Weights of a small GPT-style language model, trained from scratch on English Wikipedia.
Size: 8 layers, width 320, 2 heads of 64, vocabulary 32768.
Training: a variant of Muon for these matrices, 517M tokens, 7885 steps.
Each number is 50 + 10 x the weight over its row's rms, rounded and kept within 0 to 99. Layers, rows and columns count from 0. The size before them is the row's rms in percent of the matrix's.

# down: layer 4 MLP down (transposed), 960x320, rms 0.0691, rows 557-565, columns 0-79
# up: layer 4 MLP up, 960x320, rms 0.2, rows 558-565, columns 0-79
down557 102:55 61 56 62 46 36 47 61 51 38 57 52 63 54 59 52 60 55 38 27 56 53 51 32 40 35 64 48 43 36 36 56 36 59 53 63 58 57 49 50 61 35 58 70 46 42 59 44 55 59 53 52 44 33 47 49 49 49 55 48 52 44 44 50 53 55 32 38 46 73 53 50 57 53 46 43 56 32 45 50
up558 105:70 44 53 44 58 46 56 51 55 51 51 48 49 57 48 54 75 44 58 51 40 35 50 46 59 50 57 54 53 48 65 39 48 54 45 47 54 55 49 68 67 60 46 49 53 58 59 59 37 45 40 32 60 39 65 45 53 36 34 43 44 43 61 57 40 53 45 61 52 39 50 53 47 62 57 62 46 44 60 37
down558 108:59 63 65 41 41 49 34 50 59 54 47 44 58 39 40 43 50 51 41 65 61 62 58 55 52 37 40 71 37 34 65 81 56 48 42 40 58 37 59 56 40 39 71 64 49 47 48 53 56 62 35 35 64 43 50 54 45 63 61 59 52 42 56 57 44 74 41 69 55 72 64 51 51 36 58 31 59 56 53 40
up559 096:54 83 55 44 42 55 42 44 59 56 27 59 62 55 45 50 32 49 61 48 58 50 62 50 39 45 54 56 38 40 51 41 64 36 47 60 65 57 52 30 59 39 60 56 45 40 53 52 52 50 41 49 50 36 45 39 37 51 49 51 44 34 45 60 67 48 47 70 37 63 51 33 60 42 61 45 32 55 49 40
down559 096:48 47 49 52 38 48 27 44 40 44 47 50 34 53 63 49 53 58 45 49 55 56 48 72 45 31 65 49 61 42 43 50 26 31 52 37 31 45 38 51 37 39 46 46 64 55 56 52 53 58 61 46 42 43 45 52 63 51 32 46 49 59 48 33 39 49 66 34 53 33 49 49 27 51 46 56 50 52 51 49
up560 101:45 39 70 46 37 63 55 67 74 65 52 57 49 43 33 48 51 57 48 44 51 66 46 66 67 47 40 46 49 38 51 57 54 62 46 63 36 42 41 27 43 40 51 26 59 40 42 57 66 58 64 55 49 59 51 50 56 50 53 51 58 54 58 41 48 35 71 58 52 57 62 47 48 50 31 56 36 50 51 64
down560 105:56 50 58 40 56 73 39 27 66 50 53 42 62 48 55 46 42 48 39 52 43 58 35 60 69 48 54 73 58 43 52 42 50 42 52 37 43 58 57 52 46 55 44 52 57 32 43 50 50 43 45 56 55 49 48 54 59 58 43 37 40 40 46 33 44 59 59 52 46 52 63 52 42 35 59 39 41 48 69 62
up561 098:56 48 53 34 44 57 53 73 47 43 53 60 56 68 35 72 32 50 48 56 52 38 52 35 49 41 60 63 51 53 39 35 56 54 47 40 52 52 42 41 42 75 51 57 66 55 59 36 45 57 56 64 50 41 55 51 64 60 67 39 36 47 43 49 50 48 59 51 38 36 41 45 35 52 44 48 39 49 62 48
down561 100:32 42 44 44 52 44 66 66 48 59 44 51 49 30 47 43 44 57 47 44 59 50 64 42 44 32 33 40 29 42 49 50 44 55 46 61 56 57 43 42 47 49 55 58 64 59 50 49 40 59 46 49 41 44 45 71 58 72 32 47 39 58 45 45 39 49 27 45 50 42 45 37 48 65 36 53 57 45 58 66
up562 100:44 42 37 36 41 68 37 45 49 44 59 49 41 61 48 52 54 55 69 54 52 29 42 63 60 31 48 47 50 53 60 38 66 56 45 34 50 39 49 40 60 39 52 50 52 60 45 45 51 46 64 70 63 62 46 55 60 62 41 47 53 46 49 67 48 47 43 52 61 24 59 39 41 52 39 40 52 38 37 54
down562 105:40 52 38 47 50 46 59 43 45 49 63 35 52 42 50 55 60 53 43 50 45 43 33 56 44 42 57 61 38 43 53 36 35 27 44 52 42 64 26 51 52 58 35 57 46 27 58 49 41 53 40 50 53 46 51 41 53 50 73 38 60 43 55 46 60 43 48 67 72 50 50 41 46 29 44 49 54 51 44 35
up563 114:37 59 32 47 37 39 61 51 69 47 32 41 52 39 51 64 47 48 56 65 52 51 50 63 37 61 41 47 38 47 68 44 46 40 55 54 62 57 36 73 70 49 60 34 41 47 45 37 37 54 44 59 46 56 62 48 53 45 43 48 52 54 58 31 54 45 51 50 40 29 45 42 54 37 59 58 50 46 56 44
down563 102:53 48 49 52 59 53 51 63 39 45 47 64 62 58 36 59 61 51 51 51 48 20 39 29 36 42 40 51 53 62 38 42 48 68 62 51 64 41 43 41 31 49 60 41 52 44 34 63 37 49 61 48 71 41 60 65 45 48 51 57 46 41 63 61 57 56 47 54 61 33 49 50 68 51 59 52 60 50 32 51
up564 097:54 61 48 61 53 45 61 47 43 53 43 57 82 55 54 62 47 56 33 47 56 57 46 41 66 52 35 30 62 46 49 59 38 42 45 39 47 53 56 47 65 54 57 58 49 51 46 51 46 37 44 43 46 45 40 48 59 43 37 68 39 43 37 47 49 61 57 39 68 53 69 49 64 62 61 41 68 36 54 50
down564 100:48 50 45 74 66 55 49 39 49 49 57 30 63 38 59 38 70 59 59 38 54 52 41 30 71 47 43 41 24 40 34 55 38 59 71 54 42 52 62 36 52 17 64 45 42 28 33 38 49 47 57 48 46 33 72 55 43 64 48 59 62 50 43 49 53 46 59 42 57 53 39 64 56 62 60 54 57 26 47 39
up565 098:52 68 43 61 42 33 52 57 57 62 43 29 56 49 28 44 56 45 47 50 40 46 54 39 45 51 57 67 57 56 42 54 61 42 71 40 46 30 60 41 36 60 48 46 58 31 59 33 49 51 51 38 58 47 64 66 46 50 38 47 43 38 42 43 37 47 55 69 43 69 49 31 60 40 48 54 66 44 43 51
down565 097:44 50 51 48 48 55 55 37 45 55 47 51 47 56 52 54 47 44 66 37 59 44 58 52 42 51 55 48 34 50 56 81 52 38 55 54 59 58 43 40 50 52 66 50 51 56 58 75 41 38 23 57 59 57 37 56 47 57 60 53 00 56 43 53 60 58 52 39 33 45 46 50 57 48 49 44 40 38 41 58